python train.py --n_layer=25 --n_head=4 --norm_place="pre" --norm_eps=1e-05 --rope_base=10000.0 --attn_scale=0.177 --init_std_qkv=0.0766 --init_std_up=0.0766 --init_out_by_depth=true --optimizer="muon" --lr_head=0.0119 --decay_fraction=0.672 --doc_mask=true --dataset="wikipedia_en"
Each number is 128 + 24 x the weight over its row's rms, rounded and kept within 0 to 255. Layers, rows and columns count from 0. Numbers have three digits each. The size before them is the row's rms in percent of the matrix's.

# layer 19 attention value, 128x64, rms 0.206, rows 43-95, columns 0-63
087:143066070114153115098103097126110137143130156176109131138146119154091136165113119129119107135124155117101116141161146175144102097126129166122117105123131147156141149091144075136134107120107144
116:157159173131110145157154131116108155148133137112140125108137127126128143075142128131087096147172123102106142147130100070146119098131145117128111120101171159076122136121124151120085171127149098
096:145127121088129111127113150166097100102133138125083166162129129113108095112188104129120107144104137131131136146156114091163127158142134107114133084162103150132137160104138119175124130156116180
089:148102165141194106155147136121141135157097150115157119148156130168105132137112115141153089174087120162127101125122123146082120103107115119101144098143146156152095122120130096087110100131130115
093:194125125143120091131105108132134126166123117160093120194131114146148111149124099134129110119146151100105128185128129075103163125122096128156148109090123169145135106123138151146131105143120121
089:122137142159123127126099069137118143145161129127119154099192133131141150119105117155094108110155113103136108102153084149150130144111154099075164125101127081160126171159132120140116137122122139
091:105130104102136158137156151126105115135129127163131137169076160127118112136115103149174133129116130094112146173100160114111100081153162164106122144150123136138126141158110090112160127071149140
099:136141099109100152103116089057125137125142152165103153123108149145134126149140141118146144091125141086151118136165162119175119149151159158126106140122097122070111104141143155154142103121131107
100:178097106122129127135149102088131150138152135140115089117116145131142163177111139117157139133156151091099102115098122139089075112139152160145115166100148103156170103121130110149103142108107119
082:134145190097126103163134125164101161119141138088125103115124117122144123103110133142126147131134108102162130139101114064128120173130114091110166130142163137129145129136109112108060151102128110
093:116170117088095127153106136128145129108137100119108138136102148143118103139112132124158162114118117141113149142123130132140099141117158119102151192109130086141156167135142134149118105060072089
089:104126139162129143122147149143168134117102142131140102081125092098126187126158168147109107136143100167103137106148141141090096111082107131128123153082177112116130145109112147156102131128152128
073:136098083099142155131118150142091111084138119174122124146132109145132093078147108104090135157147130134095187119163129120150153126138110118113115154171152163143141132110161124098138149151140118
097:150078065105179107123111091146147091168137113147104131112118115110101098159099127132139132152115169127116122128138134112085103153113174128119136103158117122167144162127127145089128117121142129
090:114153121136162117128148144108147130121117111092114123141124154143128062098120071074137150132130131142112136120141100171173112125121151089119140098143109103165149171134149119158127169103107142
090:142150130079110135112131138134139106142117122141123127110101131120082118079112164157150124130137093110139180142173130128168125149165114132131158171135090120165125174101115119088121153125112090
075:146127117141123135151175137088137169149137135127125109128136139126161121140103121085142116163118076084088141134107093091120099136124155135182099133102164131147116119141158148165098166151130114
086:128159109100142132122122088128138118125140104142153129136115151119095151164134097110092138081096175130180108131139108163117119105114173134093088123148123154151081144117108117131154111095160152
072:189128126130131148121139126086122140085085147119083087152142136163126102155136099134156077118122124135091090121125152154142153120135112141109100172169107087136095140126110127128127119138105124
081:143097133111081120153093129138114108103134131131111129108158147159127092136134138123107134145130174141069144153074137086137155150114162145101158136145177136114160147127113144165133125124087106
086:158168093099134107168140169142151120104139138098144114162139130135097158146177104096104130112086082165120130161139112136129160127090108111138130144143137140161120140073121142156121133126099129
093:168132141104134097125119124131165103113119116129119135086086131179097116174165114145159091107130101111120104147102131140108111128086118158105118140155157172124096124133111160148097126105119171
093:137110139102112150095119158103165101128124148149086160155130148115183147108125135138146128113133125142123113134121146127070159145194126108156124117098139088129191098124120113106153142137145125
103:102097121146124141148142100137126133114161119173158134171144145112152100151167139114085128143154088100168120122138127116138105072109138114147083138080179126125154119111143101135100113136149137
077:182121127141143103130140154120127140110127152132103149107104136195136150142164125094108138077127154126148124103121120124115125142157082101126157099166164126097172114100132110087131161129111145
103:086134149143155145152070165105114150113111122147105151165119139147165154086121154148156142103170130120104083149155133088076094116108118140149087129137127143132131163123145136141113142118132128
099:125178127122115105148150094095119150129126143113088150157149094150084114126130169116107114100084150117132169110138090198137119162094118116138131136149115136141168106120115112156116120137134103
092:140182114087123127102147145141110099162101090126133143088116122144122088163121095144091144124150134128134155150173141129137191088113113127144150140118108101167120134102130123089108130130143159
099:145124127089150165105118119110157099124124119111095157109109099123127184155113127135156120112164117145104143133093144137138136140166164121107153112097071121164157089155083132122130103165129132
092:133110147132096138138093155073153106130171122139114114111144126152115166184099146146118103115164139145118132164083144115102123150154129111125090097159126141163166110130142141113166160150135110
079:157133147097127114118146135154144136142140071142120147141134152134096124110142119122096119145143136109130132112081166113135156129201099158133158099109122136135155127117115131096056107161098142
084:106073096083124121130162139155117125146137160178120141150168145128101132154086171087115145137113135139098104123139146132106119106147127143161130123106113140155127152116107139087146098127111071
102:103126098109142140097113124119109132103145149142104165182089117118153115113146113146112166107128125151107105071157166152165159115119174082150122153111109164127118131093147121104128131114113151
088:102127139154144108139134122103132120151079113099125110139161137158116150151123144115103122115153116087062132100122161158139098109110123166151078123076102151142107163134161153115105125152137141
084:137137131148146154095143138143168159097155139132186134152112166099152109108129084148131153121090165148092107102096140121146150108110127086154158099124151116120152106115135094140130130090093128
083:117115136137120120152161146138154169086165115131152123124131110104134124164114099138136129128162102092086131116083145137149146119110177095100136119112118127132142096119140108138166159143061083
081:150105141075096072148147137141128143141086112111110123143138122094144090118134111137151143129144121113127131136148162112143183129085124140100120146183136120122056145131125161127113164131117131
093:118137136114136162117081126093141136110122165156101134166117120156138155136156143145129133149147111120130128140131166058096122141193151103103111128086095162138160116146123119102118107136130091
094:109118145153115157089127116136128135122121117173121107111123138090128113160139162111108111138109110136163162099126106138119122091146141114153099137085116092131098122187109151125152065145181138
093:134105117087089136096128098058144145140137124078136175148177108131102136124142136123094132121147128137115126132149096126166105135139135123134103168159101166150119085102104149122106131132153135
075:131096133123117122125110098095143116106115162108123181168140090065129151157145126128151101123175112123137125132135119161116101123125140154146101169082097167130157115154121120124119093155143157
095:067181116116150123124143142127121138157170080168108122165122165137140118120113121123105126159093123116101127148133167133128082132134132161138132137119137169124114155124129095170101127122075116
086:111112140143147154134125161127123163124173142100142128137114128080141126099123095138106114094139099179149123085146121123128101116131121140145093189106164159108161114133128090120084111172140136
103:136150117125155132123187119147066132113156155149143109107088171143118154092083155152146137139095112136087096104123106122126112097133093136145132131128164153136143102152157116113129157098141114
067:135145149180123149136110102145129139115168112099148098136109109176148096080108122133122120126120097154146121129099103130107124189178109125112136096151124099111143103102163156105151137107101107
081:149139123155100102124102109121167153109113076147114130139121093121083138160146133155146123116150141134157159113106136163127133131181105096115124112161064136123156087134099117150099130128119165
079:126120094091114140119145134109083089145105183138079133174121133130127114103145145161103141154092132146126136125179159083120153121100114139084133101130150146142126148112133094121086122139146140
081:123129171120129103158105149177154131104069099179159109151124129132145116107134151118165123120139148157131114127111102120082167135120107077156104140126118118127118125127105153152147087089137118
083:142139135098103119090151176121135137134107161156083169147144139139135163139124141161155152148117141106084114150178159096102119137157106148140121168130090159100116134126123130116161162100131107
084:144141140112149140122098142145164148094118159126130112091102176128098141150143126112131109121086155136182146125136142074095144189113122158113132104121140130090085160120163145116142129132145113
088:101128124118121113136120096100114142131165133148115131183152136126088133157151151130170119161115134108093137171129120150135129129085158138095139083120099131135175105087137112160137103116077103
067:115115112144112140143134133135114151109124168137143138132167142130141158138103152150084148131120156082089122117124117093139134092100138118158106080106136152137112166162157100122166184162137087
078:082126094121112125119106131149155128118143121128182164112141141118108081131109119106140164133124167107142086155170146099107135096153141137158140172131147140114079172135112117129128159109108092
# layer 19 attention output (transposed), 128x64, rms 0.0789, rows 43-95, columns 0-63
087:133136110148169110094127141148118120116119103161184142121108089106120151149125124145074162121148110103103133137139142109168161094112152116149110129140129098127123105126134167098163103127067161
109:129151090114117140113100118126127151108088162142112158128129109154090142151152085148123146101102098166147139062128112149122098101136108132156115121161118153147126134121146148118133125153191086
091:094157083129147134107134120133135126118158129113138105170101124105104107141166098124082132123098176093112159139120160150100157117113153139130161114148101138142167126154168139145074123130100105
091:122124166162137103158133145130136090116141109144146141123162134139143132150122146172079175070132106142098081116104119165119104119076148118135103116159124123144117170153104101144123126114120102
095:153119098091154153136119090132125130086125147155163130124156087111091102142146107153137125141174141128151084125100151161141130090123180174110143137147105142152110135122111106096119113131084125
087:133126144152119128153149163125137064121082069164134147100125107135108109136134091125132116119127074166120196165140138158153137102119128126143123147128129122112143087098152152107126126120129133
089:149147144082134157105140127143124118158112157122140109095148108136128125083122162121107136111081146119154092136136084154163106159108090148151153081106139125114133163164142153134114118181112127
094:106148104151147129147143144181152126083114113080101154118119089145127117155173101130158142174134170136165125106156117081130120131134116104127115129090141105127099145111137137097131105158101147
103:133094121132170141085120150139117121160092152167118150099146108139111144122088135126157124141142113132109108106115174153176110151147104107157092149119152106111108106099116154122145104120097185
081:124127145116105152072119128126114138135134101163083102152160157163132135144127130113125148084130093131134138102119137182076109160133118148179134090119088134126182150111123121133124132131161118
090:145133123144142141085154115098103117165093115102111116082136145161127132132153101120158127136137113131119115151135110160130133173169098177111129116152128084095135164089142096151098119170118153
087:150094119128117119109121123148108159163095141128128119147096180171083169160109127127127139132137117140094168124089125081143116139126147083111124153133121124131096106124150120169168163103152107
073:088129117097097125065140115147128137127126145137138146177083156083141152114135125130107086122097102093165125141159112107124184112120136156111152128181138156127160117128146125123115144128113123
092:139161157093141149124113152135164086153135112140144123142159140138121121128118135166116129086142091107143097164087162109111157106170164115134130131139110111129084113105163145110104084127086154
099:148135136142145116115126158105132069174162124090129153119102140118155079089152139136149122109145125106122151132132129194141151103147084147121136127168108115111100118151107134113075137149138114
091:138177112098121129102160137116079110125106097110113145135172111153107167129118123164115128173114101121131114127155117109079133125152124169102136094123103115087141153129144185160125128149154137
074:154101084071158106130136166160138095179129135130091155116137151117128113121176106146128126126138117160130100097127176174158118113140106111112090125126149116126112114125100118167123106108144139
091:115121159148131158120144124174143110120113149129171115102146080098131111093148149087110137118113138147103125093128135069125149105157113126168079115141136115143122148148149145081114130160172132
081:115127126173169103148164113146111071158163123153139152111127114091111114120131147146138131150131123149129106111141099127137119145072114100080102148137128156161114157099110143166098136154089113
086:123130115136141109100113099077148139188090107163147101110119138116156126140147081124161125101136133114128105151112124145148132119140137129143150140170128149163162140082174098133121115110072119
090:096091128125111141078151103105087168138158162104154120119126128085124149146199132116085157153114139150093132113118159118142123120122142143109081137175120146123132136125130133148100144131145106
092:170152151113140102176121144087100143130129125098147102139157172099087107134138115145144082112112117084096106134105140138151113138108175136174157148123154161122154142128141098112124115145107116
092:144086122137113135121173131114150129163148109156089178101116156146169153128142094142157142096111124103169152113152114123127124077107114074125119126145145110161125107107148156133100148116106101
098:127132166096111115097141153100123119134132133111102110159135104167138157081098119151155101124117142153177141170131101097135157121078075162134104170114120154117127133130101144115119126107158146
081:145115104133111130136152124126130127107144111119132099150164146124139083148155119149165133082129109141131094138091093130146194096125161092117125110125133145146093121123159133120094135174092072
102:157132093105108157086147168116144111171142149172107166164122117152142127130091151097108056099100108097119137128121132169167132111123130119116155141111124155126118099126134139119157148119147123
102:161152112107113182081116122124141152092120081108140076119143136086115140141144144132128156136120105120165113149128130128111109125113169137136113099137101083175112118109159163136114151130173138
096:119075181122192167142105094164130123110167096107113104132122122092135124111149130133126127115085152116140139155124116175122133150136120109113079126133141137141148136169112124090102122113136158
090:136085155132133157162120095132117122133113134133126149061120123132102108148148111135167181127091144111122126122131146134122105113156140117151179111167180123129095121110134103185117127117111091
098:146132126130139160128150108155067116121091091135149140118086153116137092123124160102183154110116113105129158116106076120113125116129120083147163154146163150136112137095144128144130148156162149
081:140112151110145129135136122155134138091119123121146106109131167161124145153148079130095156164151087137141130139152090149091164110103121100095117157123179129147113094175155121162098127137104107
088:116192117150131113122075124135154158133116130141138129118130107154136134123105110126146152122115118121115136104103076125137158099156098095142125111168099124132126077137175143141116156115194098
094:118072123143154166134135172107153111113126134167110146084151125145106123130120068151153113098137150108130139176114092149145121117143116144095150073127105143122135141129142153105105085120139138
086:154145099141202120121108119137134123135156159127161116154136082121141116134102170138117145174119074089120136181113110116129101123086095127149177135147111136102107118120117127138133118108132135
088:146091146118086105156129138151085115089143132116072143144136158147151170112158105170092156101178155136115139129148119144119120079124120125115136107094112164138131134133157124103126092141132115
091:100103108102123141165147113138091138108109152119077148093137143138116142118136143104128148113158138146132130166119127088088119136144109108135165139176177166123112142089114122095154100150171103
084:105139120160158129183127140111123149141134090178098119131146165140108138139127114100089100116146120094142141151139145101098128173144132150095091124130148120084177134134077118107156123143109132
091:152106135145121155124190140119157096100126164163125157081103112142146117147133151100188118104104134124144078102129069129108119108115109149140168157130136116121098109116154118132134131130145122
098:112148190147135137097130163121135132128094136105139133123112098145124162103120155129119176121101113155129133117130099106189116138094085150134085115179104128133163148108137140142142147104087128
100:144143134122152152144123161128135163129102095122119086140087140125118114138104117134150153149123165097150158130106123164098120122108127142102189108095122057121146126134113086101115172142121156
073:142140133121131110137145168118142157173144135156134151093114105124115134109101105108158142122141132091178137158102127128121073099112133155178151139146152111141108083110082122145151113079111131
092:153149138114106131127153119135169088096139113078120144119173148143133137123097110115086096157164099131086156128154135121129116156113127126118157123098128140106143112129195144148104142089168133
090:161120136090076121145138128165175146148128139111115137103124138161135160105136103078138118127144133119154151170101113152132147134094114139070127088094133153126115121112089157131143103129096160
104:115118158084122112130118117100119136145152159108172104160129159126149140150138118119114154169136132108112105099117139141165168104139121128105117090108104167131114147127178154079141098079157107
071:111122073124126125106159105145111123128124176137128156100090125111094136167163117125119135148117128184087107119156118102112142123117136092093143174087124132175121140131149130103126151170122147
090:144137144110134124123153158091099111097083105150149118125127142095132109159115134137096168102111097163125139147116110158119114162108149145138146116132175115199099116139139117189134126125117099
083:165112141164119136121117101112152097108143081174134109144125120133155103094158102132150087149133126100165120097154103131131157149163136181108094157118083100107117130131148129121118111109141165
087:134142130130091158117103154098134160158085180159123154143128154137143178136119155110085116060102106147110136133119132126122108078133147115126080121120124136158139092155114111150130133116127110
077:137143102137156113166161162100163126150154105133111149160111143128161100133113121090115140105120149088150094083108116139139088131138145110136169094145123115117138097118187115085128139098134103
087:106161145166108119137112113140130108072122128107132116124107162123145145130156148118146104126141125114149045147122091102163102132159140124143123134136099173118171104146131128143141145163078123
094:120158125134117146080138120128099113094112127124110141161148130102142149105124087157145125144135105141135118120153133128086105143147176128186158172136111113146092120111136110103128137108203101
074:116127125104119136096121127135115112136132116159118123161093110130160083094128199130111156142158154101151115128099113106133139085150075134125133136171108155078125130113155147129153108143170117
078:100144114107135084145122163152151142105130139126104132122108116130157124150058137130122062107131176113110125121123130163151122122141081117137119107111170103133183119150137137118141151145172126
# layer 19 attention query, 128x64, rms 0.175, rows 64-117, columns 0-63
080:125129122101102128162100125154155105179177107108141141177141199153141132157115120131154109133142116137095154125089131155146122114118140159111138140111094145087132109101128127135124138139180152
077:119120124140115161115108145095148183104122117117134110114113090112154160096151124101159142084136169100148113112157096156165144083155132164106134129128119111128149160145104134133093156132113084
070:165147137103112115112084080136135074113148149141101117129127159151137099155137161112130152106137097119147116152108139129155114168135166162144072142131156138090114165128133134116147122104171111
076:170081123107143091085165150142140099118127148130135152164095081102113136163113124130163160096165118147112123146121142087100167119139157153138144144114108105109116116119155111122091111107154127
090:150107122132124114136126085132144177160147131143140119099099150157128115124180148157171160141114115118077140161135122152111145150157166112119116076095078121100135115101112147145130116129125094
087:116106084119119107159127120125141140155125161120163135099120164157142135141134147144144123118162118101132167105092090146150120154140128141139125165109122117107127139124093164163069084101145070
085:154113160125077126146138086132148095094164112159133147116161097112130114147107119104131134197120089145112127135145137127105161135144138119144146142082120141112090192136146110141131129123096140
096:116114117147124119116127117130121132130119094126151139110118127090147140129159156147152173109139079138101159127123131150142133133156112121116123174100125099105145154069212125101085134118107096
089:178116118070134126104118117153112116130142136123166098119132145163136145190128130107152141158100117127149161107116140147125124162129104164110168113107098133077137094129084116145095129107128109
086:130171150183101135165157126127148123095131157155119158136132097105113130096116117152101073126131139101145111115134094109117103087147164077135149122120169133171136138123164105134137131157125119
090:143076127089137110132136119132141107146137121089144150108115165146143164156160137124161138147104127147096144111131106160126144119109113130106151117109044121088175102140107145118139098097130143
105:086116123116145144096134133117121127120129115088136113144132179129106142148152144136122136151153121125105180135138168154117165118122119132138153124100042084089161115132086132121153122115112156
098:114106104114143144117154124120135130142097106134147131148082148120138114156075162120142158107101123140093133130123102136148114156125097098121143147127161146076165190156142160165129116084116104
107:134126169147090095084106122103149108119174187139104091106164102125145179138102123138153158141150106108113136150104122107100081138097124128121100132115146152142132126123158109107151101126133144
095:140136118110132091176144108135157105138124086136132124161078160130168122103122126128181114115157172087074180149165132140166148112106138108108122116112139124124114134145117148142109139105141136
100:125121127087105122120138106145130113159090122130142073123125140171139098137126172133123079084158116153101138147138146106173138139142147166093084134122144127104145144166122175095116142135104130
093:102105149097108115086078110137123108125161172101123135105149115148128129151109124111087153185151123114123097134173135157112114152134142134109126126107150115130186120157147152101135142103125175
077:152123076093113141134128112108121160126149117151140118128159113167145084155096101123145107126065138149094113151115130147129090140126169141097114133149188096127152136099163122129123162133119126
093:109099145139131142122103149115104148122146141113134082166199135103122124154116175147124127151118127102099175134135150123128102154125156112090137111113087102141098114145145102115154077108096133
082:101120124097160136147114115177132105113182142175123141104182120151135097108116152161153142121125127124108117136087154094141115094139113110120131093126154111118115083142109161118124185137149131
091:144132148162092133151151049144091098134097138144128110176124133128121107139141165160123126112116117133145118096144110106115114133119091102125148111135155113176139142118150072156149136150161147
079:123142108110142147163153133109131113076141083092143149088190183126112114120115130130124129085103137111137117136146144089137154109169095124124104107110114135157113166138141132151154149110095106
092:168158159120083113115124120097145151102116152093154124113162153149095129165124153147100141182140128122112139145139171104105162145096141155123093083129100129163148102139121135114127092151138137
088:095150130134112096134190157145146116117138103143128115118140098148155143161133107156104119130109134161129143121157140070068125164111104148140144119128126132140178098117115114142152106112068131
095:118152125140089117121123126130117122130115127150138120118163100143098118124109107107105117153138202083134139155176169152106138152092093124093100122116120106125136095130094132122129130125079184
094:125166123127133189102124120153118112112102148139156132125096152089147093072100136095127104135122076102102125113129111167151167166134131149124153134164156131120151129135153122110122139119100171
098:131132085125145087162091161132128146099122123134132146152141163099123117135124165124087109190125143122160152132131109083113138125123090161132111135142111127139129115116061129143134154080157146
079:134119114140081169140115158131116115091105117134157132147117140130138123113042151147134138162152104102067100116130130111132110104175132124145147154121120126110149140146111146131099132124186124
097:114091178136130126124164148138170095172131153151124158128130112104104156171131106146123128126162123060121160129119149148117076154123118128118122138110118122112136140181104120111098097134102140
094:119132165073121162119062156147122113124122119137107117165160161120144132114150116170134104144122098169122131141132119120109129138155134167127120153151099100151125126080087083136155128120156144
090:133135130120106138126129095102136162115167129105114109124123102074135143166179150117111179144122181130149156110084122153087117130101170107123093125125126134147118165126170114141112097131111137
098:123114150146126116096123098118124131128117120101137145116130079132166132160142145151167186150126170147135117168118106114135093107134160129156119119117122129162112177092168107135185115107093127
082:092154107140127156098097073139137098179130097119156177131138148148138109128099125149135116106119129080125157150174139114148112102158104130139157146159112145125111123136122133130105112119187099
073:083146155097138132121118152117145096113168111122118108111108142190100121167140149110152120138111113169148160111127114107141091075133121095092171142136100131119123113137139127093132119121134182
077:161123100144153063124132114108146104138138113142169139101131138153092127122131117134072155126131097130074158122162128099164129138167138133148151137120099145129111096157116139105134088112132081
107:106118134110112175110135114119099099129097123098109167155136139163133138148126150052153132175108097122128126108127133126124150096120092127105149156136087114088142142111108136152125186144135143
105:116210103134129141140142107159131134094096103125136132157119130088132100115124107136163144104147124162099121122165147142121123111097183115135141105133088090127151134077119119109136116148165129
094:160154156161089119114109148145136088104147088115116100127133149120146098158149128159131106161074098107159115093143126140079100102113118119130145134138164087147109147089141130134146120143148159
093:120148106131131143124114133124094156138161135134138128119099153085122145134164095093196166103100127096145141150077121106153103137105145162113110091142147138167110127100129154100163125108135153
091:104095077109159079123122157147108115155140112129108098131134118136131102120112139130075130153137175107146136122129098139147124127117099150120137112123084150141107191115104150141148178104158103
115:102087101121134131113122111137103113150138103130124133150150169184113141146140191066130140148131130121116124126108124120146119079174094146104152144107118101118138139124109150136121111133150065
098:103098106096116173129134139126102106139116112125123140151148150194124156145127142078148109149115121093133127114110125107139139071133121155113174146116099095086110159147121165140144157113150105
111:076101117126132136107110126116113091160143116117097126092122165193094171168134160097140133151112114123141150119111103094128121107160096134109172146121109108097129142139091146159128144130151128
074:112148093128127166095126108116114136160099109118108153158166134153140144114121131080167169155146151102139138108133130130120140131111080137151134130130084112149132150107071182112108162162121130
103:140114159120121175104120122112088145118150122149081121121120114139099110154111151172131112128066165123122104102088156114158102095153146181133151123133108121115143137138158103124146176141144113
094:117125123114119139105149146203125115145113105176137098131157156160148091131098117082115107138148119189131094149150124128176106125129125125140090126098127088090156133120112125126121125117144145
096:152096096163097131115120086117109074116136132171137130163079117126092139109153187125137141159151124147107124146157111096106130092152129136128171127128138169124144107125171136132116107130124148
093:122096134152126093128085155161148093131137138118172125130097101187121113122097084097146114149160160135134128132127164091121114140184107146125126132146142105138130143106106143103140179141143151
094:133152102177109121098079117148115145177132115104141115152130092105100120162087132119148148153137126084149135143137148126075129157132113171138142113130132151117115103137183095132145100119136161
103:100159102169148115116119134138112128071104126138121109137083150132139127138121146093102160075143151179117123109129138117091105164142161158098145080150120149104129137124156112157137117116138166
099:141133146110118135144097114171116109088115149131080097170100110090141176124125150120081143155093085164147159136115113127151098188110125133143150123125125128169144147136119136134140143148105120
090:108100115142148116146114145134096133120126083139120108135103140069137115134108124101160097163105139138121123114123125182110153064182151130113119191096110145124133154114128137140121129145160145
095:121110146090098115184139084117116163136116148147167142118158115131100112124111146149137132131116121142087096149081140091116095114132114194095173114126133137087131139167126131113137146129142140
092:147145154130099138063162180114115108085121134128122071193129119092139104130136168169152155131131133120130113113131094124120143126114153107117125096139149145119152121105125157148147138092129132
# layer 19 attention key, 128x64, rms 0.175, rows 64-117, columns 0-63
088:145132145147094098132189162166099158108093119134110119118114085093107172160107126108118099128129154134080121112105129101139124126124146135144116122140139095166122101098163158136167123116102153
075:163159128147093135173119140166125136096102168118121132130102139129105122104079165113156094122171137127107128137098124115150164138148122177091157150159088127139117129103115148169113128129122100
082:076153109113145163098124125118160125115097099135120101132127166086134150107115145149088163165139143121154150169119165163119121114089124161106120137144112126094171117104170120118130153120155108
113:132105098088126144150104108064132110105154115126147100119112156119144103089155129147152149139119155117153173132144086141121157080111099161137166115138108146105168134121123126108096156129142160
101:129130099095137150119127131120076156134124118117135143078168134172125105113170077159135124162126139073147135120134102144082128112141173135103135116147107149106145114134158139148093162123136103
099:094114090122120136116091141146122133176131132101111177132126146156096137145100117181139145148150080129140139105085137132090151136146175092092153099147132129112153130154129121136101155099139109
095:157119132153137109115112159107099127096126098115130147105149132141172117096140153134127084158138114134125133171139080154165165139129111116134116139119149164156087070076116148103128132155152138
102:150169105109093108135143097131137120140086133097128158088098128108142121134105160129139145096157083149127135140083094119114146132118162097100146155124146130147089145141176108123116174130167114
078:089132098072127133111107111073130112137121121108156141103146138111177136138140130186124140130177102121131107134150151156107109091113130087146118107149137130119129137152179102131113126075134126
087:164072160150123098117134129152126157159115095112115139139122127132114165132099134081112129116151150146089116130127126091154139181142138166116141142107121119161079075114094139116118128141097115
083:154127113115142127098099136069148119088168128149144152092113175141124147128116090179153129135133124123186146126134087159095129102124150137140144120149110139096152150122119125161102121114144084
074:160115096096127110122102109063153135076151139129142140120146129139173145109125130197140111121136118134169147151131141088110149096107177158130153133140097110126136117145128147095118119104125110
096:135111148154142114061127114151126114116096111128139124075104146088107106131121162115127119128159131137094110105085150120181116177168133127115179148128133134120131168159143114145131163136119120
117:112111086116110087137109120140158136115155159090126135125142123137136142148104127141086193144157168121129137120118102125144147133135138165166119141117102113100067122079138136143137129105129186
096:111100126141089165108097138151112171103118136129154102142157147147116102110110114099123124124147119118148205107131125151171128136138147088091124103138133089133111169172121140133102144121143093
099:105146095105093167137120133120130138140138139091146142117196103055091124128117087118108131091125153140128147155084162090168125141124126106131102100152141146103138140134116146118130128104121117
094:170124126106158107122125133104164175087130130100129124086133095129128156142110119116074134137130121123150109127178121152120106149085101164143094123135138176129131072123128146167125138090135128
088:146175125100186139102151138144153120099116101122192152118124135111082083091161132116128130125135115138087144135132154153155094147120125107168116094103130122125120124116148166166123114140134148
086:142123149090093084125133107100117118098150119159155084124113128145122117178139100198109084105140143135104136135095113115161163134127157136152128127128118127141137117115116171142174144089141125
085:132116110097139104132166103130138110121126136153115135132177107142135090140137112134130178152171136090133170136167168129113125148127084162115124127136185103127109143103138151083112129085097131
095:140102164141145119098116112113095135124186121156115140132105119085086152132149107100141118145157142142124082117104092078119158157117113111122127135111175135160113116115146094184140122123136154
098:120175154167093105111169135145119136114088120126080135158141160123136103123127142153128136125151129132154119152119164064128115107107136116095102099149129117148150148118124144058156148127102112
094:121144146114103117179088157100112156116191132107103171128108123153133114112127121105092110122125182106147130117105132156121131133090161140143099118129075162138139106108134160139172119117119119
093:164111098147119128112112105113130098112148173131146155142156129112143125106137110145115134139137161116158154145143128107122106144106167131147116097073097156134129127156131084080201100151126150
097:182118152103109130123113135139151151119155151112161101090165132155116145123136133113118057120124124119151163084153132109137123114083132124121098090087129151159134096127119156116123105162103156
100:186123125106150128112106143159162166113125086172117115098129121077130119110111116084142109114115100094121123125110099138160146140121096129125116132139137126115179152114128144122096132199142118
100:115121144136093155126135130107114124160120152135133139138088170131130121121090110124119127179102115141130142092119151159091149089146110157132133115112163139134184072140119155097179099098123107
085:106068154107132109139098135124114167143118127116164171093093140128137083102140144113128175124138110096099144123119096142098137143146079156130148106194134127160138118127121141156131140114125143
101:158082118133140121121107118110160092129183138130111112108147140165094160139106150135082085101169123109116137097097110122137130142129155152120190119142132153118083120134131132103119159127140164
097:118115140073162171144148099114159112110135132125135135146127121109139170120123097140118131162150152146099119170140069135077126080138109158124119074153116121141182117126144128119131122136136111
090:130147126156116081131163121127108145087134120127122106130116138140126134146122155153131086103143129152128071128114160151162179161141156091140158138072103121112121103117194128113131116110152131
089:157133111155128131121166075126126141109117133130149166103123128128169108157108127146132131133118186179139105164100129084118135145151149140148087111144101133122071130102117103153113133079121144
085:134129155129098075129141161167121146120114132176142121140142058136106131104173096122144136102106110106122130119088131119136197176149105141123145106110120100146116116121131110149131160129132137
085:162133130171122157146132135135123095124136140105125057091133130113147102147104130125115129119130126116099139144156130098139141087082141146142138111154140174123188110185155114165107113117144119
088:126143098103148156130086110158188187124119128118116097149120123129122173125132129129159128125137111152114146115138110154125116115074154096088116103125135178086123172110133149098123111127134150
098:148145063128134142117112102127137130102145138099113140105133107119156102101134184088088100141105098126100157126151154161104149124110136113082145129164122122110137163130131122150126093122121186
101:139134099128156120119141101151113130064133096134113097128122127111131078106150144142107135146141142081166166144166143138125134116120114124136169138116175093154155155136141118121180130184127121
088:188150142161116100099155140119165153099127135152187101106102124150148124131102126115135111133093154107178119125143120093119130090114127125131157117125170132166109089134103144153127116112094108
100:099173118118173121134100122113097116114121148164129114073125164118130125134114163151141139157091122085121129118106136115121062179118112129140114089149126115145169101164129153127137103125149135
098:096141160129185148110074119109125160161137108141159098122151108130111172144100108138110127135161148104106097130121123124098138124107125093159149083095137170149154148156123133121097116159145121
097:157172090119160160095086145115115146121148130127154118115118129121182148132128111083100134154148150106139159126128089157103106130094122097131121080128120145138138160174167146099142139107116146
083:130125084107137105110129147108089143146144093119122159096159151113123147138120181102103114165136097113140157105155080160105116124081110121125149142158127150078137173164116131139112117108131124
091:134114123183172145130132122142123133137156124101127070110149146143159137141107124129119126139115141150119128148141110123110111082079149102123148072161136186099137152149134166142114125079110111
104:117141176128117137122124132171131138126159126161115090150070117146107148112131114158174143101132172128136100129077113108150106181124101104174123143079123117130136133125140136119147120167117139
112:143126149162147125127145117092073154137049134127133131109147141167171154134129136113112125121120126110129128166117106140131110084105144167126127130117144144152163134160152101075141112106167126
095:124173136115127144086152140153138087138124080124156087138135096119120100152123146132089139156126116137083147179158064137134127099123125153167131131138124150128132106156101137148129132139123078
092:094102106116117124153140110118130165149138105110143128136085153147095123106131152155117140142153141160082093119132096151141149087140159121132104131135147136081100098107140118135131055145146171
098:110177128147134166133157091139143130102085122119155133166081114136116085172146129172144158130115152098125087098127114134104108142114119123087147141161132089112141149132130125160146122086115133
095:119166125152076108118106112105091121114160128108166111178092140136107126093133145143138115152070169170102136089100117154118119145154126144113122105137132119155130178108134124127125111126120164
099:135092135146194124133096125133141111111144093068103085111115122111092103141153127144129144159129158135166131133108124123120155118142134165134140124150111133132167138150157093147126060152129109
107:172128112138149162139092140073157153153117136117097107116109117134122125146123139081113100174104110155123092118155142150133136120080171127159147146124097112112165117170131106118148113138151158
104:143138208124125112151152104129133166113114094152144142133093131118082102110152150140107105169165115106129116099105157095133112063137142115132123128120121138149129095124146137086127127128100102
101:112119106121095152137147109142079118159103130150151139100143166089122133111163131114171143107129160113123125117113097136112130078138142144101201113097094149126169125099150138105142141119161137
093:162118118106130148060120137119129127114111129132155163111163154126124135108105147142134157152127126152180126163129133097142129153145119113143176111115160123126094114128113109165079065168132133